Weights of a small GPT-style language model, trained from scratch on English Wikipedia.
Size: width 256, 4 heads of 64, MLP 704 SwiGLU, vocabulary 8192, 12.2M parameters.
Architecture: RMSNorm before each block, rotary positions, no biases in attention or MLP, untied embeddings.
Each number is 128 + 32 x the weight over its row's rms, rounded and kept within 0 to 255. Layers, rows and columns count from 0. Numbers have three digits each. The size before them is the row's rms in percent of the matrix's.

# layer 6 MLP down (transposed), 704x256, rms 0.0849, rows 319-327, columns 0-255
091:158151095113116071128143192115174121175085099150159160108083109188162099089123137153083130086135138178108158147136154084102160068172187140149161151154163121092174145116128150087175132105107109117144173125128125128131124140092145106134163117117069124076113160150132231185120137154118110107139123135096144092085137135028126161150076150157115155171125178102130151164149151185203108129182103108090077132095161170130092155190112120155138089094101083160159107133086121139070141114060152106089150126142119168160122108166131121099076112086135112099135117123115084133134169063132161105078136122086129094118072091108119137125092164075124165121118143167108195133084180172087127122102152122147139089142115117097143140155162082144088209105154165131074088181158101184119112135124097
110:169128127142133122137155186128159079129082115068166149155190110138103101138063086060121071159082098100124095181172135156107094150085121119160111129066151125134088096171165121164158129166093138118084099135195106188125132138110091096049084145151080140000147166075095187104117112124145145196108138144131145155134135155109114185131206129175117151098073084135148141136096150137156177101140162151105141105099143138108128098096102154179116119130135134139172155109138118139128168155168055158163103119143166164103097089119113135098119084164157134144145103080104127118059170165148105128093125147119149109195196091142111131126163117121110108150146168110149160144113145130155123101190123150125086072158067133141137120132123097098124115074129118101127177149141049140117118197129130
105:147178150115118090107128131118143155066132120149126129112088177141127098132047173142175122111124158159165069093119109165126120159165161102129110156108152136088133130113138167087096192108134099082095064079091115162091108141101109128136108115128089133096137142178124208194149105097127092093111125171141116083134113168164083065094088169171161148171122125114105166133139122078112116122058131126080164130131131155164144172193129112167175105065121080119133145130093160111121153060128103156106139123024174122081118141116209152054175143140101166172099103188108069116151073140133084111105168122112117116098182145092109111126104146179121110123125148163121176127168153132163121117132123108100087159121112131076121159082063145118056131135126105096107119126084119114179186135186116
098:097137133107189088115096088113152091130118113164096097097125156073130181175144127105121136161143186110098103148086177196132180107139127079119074125062106092101071140074167127093145116112114109117094166106113089159192143069140159122110111086131088121196101153159100091049097129137112135129172116094156162114080109102114150170130108124132110184158143121134126120194119121104151124110092112126142156142105108116165153130150100133189221095120128167148120071087189140202104103166117116123146103143130135156094121117130154140152165108119124107102125147195168115089148145096129087169047147151108096097116129096158116133164058106133157150112125174079145145133153147118154165130127088167150072131136030151134093133089204140108196106075145087152101117149099177157127113107129059
095:114082124145138141145135088136172141113085166152167152138085108183099204100144162090119164131110189183067114145101150127156097108160094072127174135142134065139059162104152120125115112121095139104086151090131086151077147146102123097140102138127088096149118123126157055141081205099152143097149148091117084145177125139146110083176166145135117186105148080088131077155156057144182149146098110088115155172158157146084113170108131098206144074114124099124144170150125121117183094145156171193088160112122101090079140125115136123129146147148061125122133122120147081166180102172191092092107085148129170132144109140138125084176124190111139130093087148152140134055092113158133121131176117091106166189084097160173153120142178086104079139148155168095096161130159110082123112093138085
094:130090125086151140127142126108109095114169122137108072107070123086119125118160109094132137149107126052129162167132136149072117122126150161135171121130159086132144130120103106148165161118113146103193146106122155186208128151124112120158088118117126125187132143112164012162094057137161121112115103184100164119147132162102126080122140145200116101130114167152118076119132127128139090127068093104095189119124115078135162129152105168087151100156163130132117121107150141067163104113134141150131134120206066109155145118143072161119066187091092115104117105135104120091075123091112164139149142066044157080133177171178111120105139158143111112091121089162114073146062129105137164145159086092215108093105080128136130144147129118121073122140158155149073062097157133160093155146103037
096:139159135167145175116181132125120135151123098081182127086055153148118181189081148115148120129202137144152115074198103118174123115088080107111182109131108176126055147174125165164118052091104139112130127186099040067108136159137134150093094097148147113170079113108114094149116111134142139125141147149127094123167116148103125172151089160108089082165127142119078104076142136148138099128082145137104123121144174118151168109123121090089145096100113128168116187094070192120167142118103126159095201084119083117137110141160140105129131063135166128180174167079108169125184162178115113101087135115120139122090097112109091121149128110100107122117133171142047112097180144105144095109130177122105134130119067104148110178143194173132153210121129143168114164124107157201082115131094108
094:178143127131142119081124137151181138090143146123137106121079094141121161117127108089113143163078121142104136120156143108084105100151111106190131162112135148079143140105105083110096090079159113141108109110214074136144154085149171162184117105169138147072151135097144090128133095085203135149172128171118191175128149122074149107126097167161108060095115100115092114151136095096137120139128148161130200115099135090142084147158125100096125140172111123130113113089110192073149103088063157118148124096179151140108095143169068098084064162177105222161096160089097159158118161129188111090131160166176149165107121142158153134134126089088084048163185134137119125121171119049114128176162167184138147087146155125144078091144125059127162141162143107151120106182103093087141144144111151
110:096170073097113133110113133080166136100127141112144168135089132154119137138086071146096146122155151152102164170135079155094175136114136192151074137161153060137171079090090120099208128133180130151061076114155120087154160141147096164129083167139118063181152157142093079152097103147186128145098113149104114163088147138160138150189134138148097140135133099124123109122156137114087092134139103135159113126166127211125149150171147152090105074104132086103140112125141125125057108118077121142090070126133106148173106139068112131075083127125135071140097113131144121097163155109139114109092135104107247074173173124143131108170147144123125191094098149119224087070127144213137176125130106134131165135078097146123097155123106108133190090071154129114094104149151140147094114157083100
# layer 6 MLP gate, 704x256, rms 0.0932, rows 320-328, columns 0-255
111:141128165083118184197137151101117108127123173135156166134167169103063147141056138120171098148146092147153136128116108191061125197101145153085139197095095139130152156100170089140103116115157062117146110102135071171108114068152112089106112140157136165143153142098086146165142095176201084178154106058179100138130150147085098136106169132142104124144138162138108153099130074155156188142070134191096153172074166126113123106188105103121111166143114071133131118139101123098209113099144099144139147172114118135105143086125203123083091126141106164110165143126129058075151148171118084109127103084091106121151098133091078124150120167186125128126141159082095137175207100134174121114118094111147129075084143102154068072142118111145159150144163098116150135098138151170166142152129117
096:093109050128154137112095132113121165181092125206198149129101201138114165139157086127115127101132153148131125098098155119149174118103106103139140153109060194141141113170133106077108156176085142131176134149148164080148085109097134162112162092167139186094104114152175138146095151134181147133113135136140138102078193163093113095076116202145119163133179141194126167174131100106130098187132165183092134183138117102213108144090149132104158130079129154185140126183083104105124079145140088179122153096080117185161157149102127126134125082103196051118107120071139196076116113167124122129046152117132134141078120159152122101111148138145123149095163122111089085166061141111165189166131146135126128140111125113135118125082124125144142152118086131118148126105198155099155154129119089
107:123215185149077182104147094116180171136098232146179079089136084130111153124142163123098137115153125115088097072099094142096118141148108147177157104119157106161148123142181166177133122115097157102129184117112115082084121149114079148106133147132146117048086140145124143098145152157167060113104126173180096170072071127114127114143140149070141117137092061161195121104113159128086153140175175153166092110093161121070124108078129138110080096205158106112140105155147091132179123118147099094098099068144160116145112070124155132134161079113175140141131117090152121126130108157140116146158150091076117137192075130119105125129114059088155110090157089158151135152128109112093100119160132125142135121100097099106064128105155136130058166150095169095163089068190140141124116154174124
089:117082150110122117080053127157089109181103144130096093091152166121164187113205114125113117154158169126150150106103170146130160104113102131137135156150177131078054098176140062154121108108135091132112166159124125151061176169160114135057144110134146096072057123077127093117111113105132123155137111116154113184173219051151130111124095117133128140175092175185082136131122116098156116130141163109127131161123069109125031136128149127143099138150152158159142133155094055139116116097154151128144163206157130132125068124147158115086166174099099105087101085128152104141109189106152141137144145059105130169160105158174161176162153132100154101169104125123094096126096114157097145177135132026119145122087080115119115129117194110099153133134116166145162141172107097118134167114091095
097:126152164142155149177132150136092056125146104164089166108089164087084128120071152116156122119104067098100110176196118170093070115145097136179164168135207105112104142138051154129093142122154132084100144144123110139128163061084145113101098109093143097176104131100149098188172140146170186175124087161125144150099153144082122101095213127196104142184165139166083124109177160148121149110134125047092189140140153110129107153127107096127137122125120165119104152168140084088130132145172105198120170147131157162086119108165093117160161193109123147154124177146119099170143100130083128117088091101094115099107110144132134084112150156120136140083144138068135078123115145125128102148146133135126101208082097015102144106095148124153140171138120095129141178148132151142108143137115044
102:142143098179111084099133086118135130129210112123077162125123089111058131151116097148207147136112112081139153142051021199116126145139128115140152164102141093146119134089134176192128122179120175146159169171122103156119132155115108138170123111155152126142102109172157135101171119092105132128136153055072146110153089110125159128155147159089130127132082110126118082131154090177148073078183101170098121167098128119178090160072161141103099114112184147134100076161141084125139098139212110067124089118127157172183131169128136103150114115122106106145211161077179147147185095059123153122117165125133163087133121115146081104124125143137110170099145127113148091105160128120059143122123209125128116155122075110127166093117128140115122120113042125129177115168154086105179131126117091
097:141128137149182116142107091132116136099122125150130185104144061145079111118149121101082149123135137184143130130117154165157164159140147127133111172070065169123128089140121153108106107131112152082077129091107113145153151161111162187126121089103088123203097150108150065177102071151108143157080190095118129174164118117154146136102087151132103102115147133085112064152157085126164104090203104162114141056178174069119130172080130154132104107069126097106114099166088136145135106109126079122177127058097102166150123125048115105221164092091117136176127097146071155084160118102044162132087115114109119079128129164094096080157157117088130165193147137162053122169126135079130156096133158124139132170167160136128168112138081102175170133119118099126150126083151142119109092091112087
089:121104156105137057115126141202064150111101152116094089084156093148138097185152146142147069144163093078174073126143139108119087084133040107106182147142176152104141131108152120137065138167094072091124237105114194134084129117105195130106107096121106182148110094122130124143098083120113154083097116077108158141132134145105132124045129102089130106147136134188096135093146121087125105144126110081160148147099119107049099072157139151112101211138122127124079095117124143077194186146143122105141153120141137114161094058133137111095190122092120174164188177117101152115073106174105137131172144167076086145106144163106170149121145125139142105093184162119110084141152145060166113140123145172141133141099147150129143179138135121132089145080105132146146130174108117099169117117113117
099:164151112179092077131157130126098087126150135122141128113129144113133142076162125124168110133172145153121133138152119099097167061147088088156111110111139136125136164123152125176083076133100172100163085122155071134132096089180128114192165121116138057097131079130088064187123125121114079119138138156094140135118198143108150123136132059150096108094102144090193153163061136139135135150092089095106141131186136094159195167109144078148102104099145070113133140162199124087162088111161131146131132146098096126121137123103066038139166114115162139146167059194133127159223126143108141165139155150166177085155087141106095191176130096189177135101162089101082145093090097107127123146060107141112076141160108104151035101130123137155123109123092119128124135153137114131138113196135155
# layer 6 MLP up, 704x256, rms 0.0959, rows 320-327, columns 0-255
114:145098143121160094081116114172130136114151126102111201133147090155125095097140162065033122108134146124160111154135102125118139095097125132124157127060116082107153157132120093093153107149141159102141187148115139177133140097112077182119077130099102162182189169084165109104121135156174121130126136119128171112131143159084163134151094150114141102134209170056202144064179153127157153155142137126164091125133131160095059118130115156130152096119066135097178117147139134113137135178126172168100130103172156095163185117122123117123161158131143124102146138064120090148072161098151133158109112085173097144161030133125112167039130105140119133111101079142195164069110074105115151151163081085150115125143145124113097192083137139160043105134158163150175164140123136093073138127171135
101:124133117190073116159103123127114149131115154159164160133079195113119122124143161159123167125088175190108105123122083125121128103101162153114116100124107102138122128158085111113179119160072120153118162138104156156061135154085095159138144119084161149128171168146112134084147097159102076141125048128099199137142158136170109151090221134152095137175145154072142181151146148087116113164095104110088119116109133113107207144170154157108146103111210103156115140130162108150126159136163117124191128175047081142125116117122147119119102138141094163135090140082070148155163139127140174120115116157085109144146163124160132107154153137156125123083164101093109087059094159118053105242158115092107048113131121108110114089136123108123195150098050155143172110102120133108167083095183153
105:151068141154073116123105143134125133081177101123130122059186136146156114075107098108089111135131141179111170085192134104086150195114131152116037135104132125043148217159160143077109168123089144226114143095173143159148104182153134110128166090144082136134111169137148127132113151154109170093178157116134199141124104099098100137135116069120142103083137174121178150156149118076166119097131128117137121124198091125147155189105135160146086105148127202128142146108122104165119078179154142109160095134146136128178162101119134098142141095183152139103107126160098162100206142108141110151118088198132112117112133107124168127086176165105072137150078145079148104116143092183121112113106062096129104167160109143149154095129103090139159162127062120176088159092151137099087127138106105
098:147132134079101129128146164086131106135093129109170176152128175088158098090164149165130154107073151122144168152121074183086201098098140149153079128133082213091108080168106112130143168127136092174071127160130117177138172143128070106092122175117148145096086091143152154109115166050121157139122168202145100178207186124165099119126164139068193176157097140181096167139187158108133145106198117130118119122125120143114038117129160152174132143139136103087100095134154135178101170121142088134115200128138143141150125111143076129124147164136127093108168093122149135084104187099120118026131120104078173157162141163155142095116164120168118165113094171129139128154154128112122111129169127117065082087134101169108144116140104104100156079141129089158089120128115121094193113129129108
093:153143108183132118139090104085121127119133106144140117167056144115110118099141173108094137141186070135117115083143157177101091122124136153090167153128169069130126153129091111195112143119099097139128157051123113093133142135106182134106100063089166129108093102093195123092113121182110141146147098189119208136127166162086167136104217114105185125137106159167046116133076097118181106142122137093172129115112185095142175122172190032107171143141107158127116173132165133144118129105110134132138132108143122158090103089092104135136128134100088126082131152113093096113111132085101080152145093093068136141138157139132169135099115149117174155116142172070133128062102100086134106152158163104178169176092095156129151108102208127125108083194143158094091056186149115113105134167103111
099:152089180169094176080133143104080131172047113075126078164116094111209142112166133129113098141146106132148129218187173190122150135152114110073071129141172150112088101188178149072116127100168097113112136141156198190120178098148122139122163165191173182145066110119156113099098113208136125104154180158104135120140115092128156132129148133127157146133154087117155155115179167124123096135154099098123112086104166153095129146149132163124152124135117098149179130123165187142120103143093117183118087162113137122115128129181087132103103102146164140114161130154150108113148161090145109148149130150182122106136143160130100220166201100179143142111105124070112095223118125140100189100127114078132135109124180136145118104107152144152109183137158147133197099154104087145167138100110160
098:085127067122173071117111110105173132140085095187100132075130061107122129100102159172132140124118122103087171133106107077063123126110153106135157106159114202102105170156090103140077101132143092091161184048152116170131092169118118104173140129153121119172134138149124059136095095158162164177143170104075098127153116118177145159145103146141146132118181127129115138128120128065152084060094130084097113117176126132117167134107131075142076043110157146057170106104122135131132139146152139151139142121184151159058101161142126165179125152122113071154143043098134166142081111151105126108125105168121166137134115159138151146118072113114147054137150121126166106124059160127122141182177186151094186116086144107202163121135103153137119198189115137150139109094129098160080113159151115
098:105078079148128165157149150100097180213142101133096140114139138099126095178137089179134133099124121137100194117102145138062134103152160137106094091206105184151111112132152129152156131159115145152122118095179135140107153117139120056069159025120168099088086140190173088163139134059118098128147117185136101170079079135091146139138122091115165141060116111137163095133162115103180124102168152154147103134124158127141139147100180124094139104092123138070173125093142203148109133113140129112099163126138092178124168141109059125087103158196097086088148083090187153070107117122074115132124156093146142111127108133127105098175125073195146135147104093169095174118142145133127118132114112089145065125090111097089156132166080073155130087120122170132129173093165094129129114125206110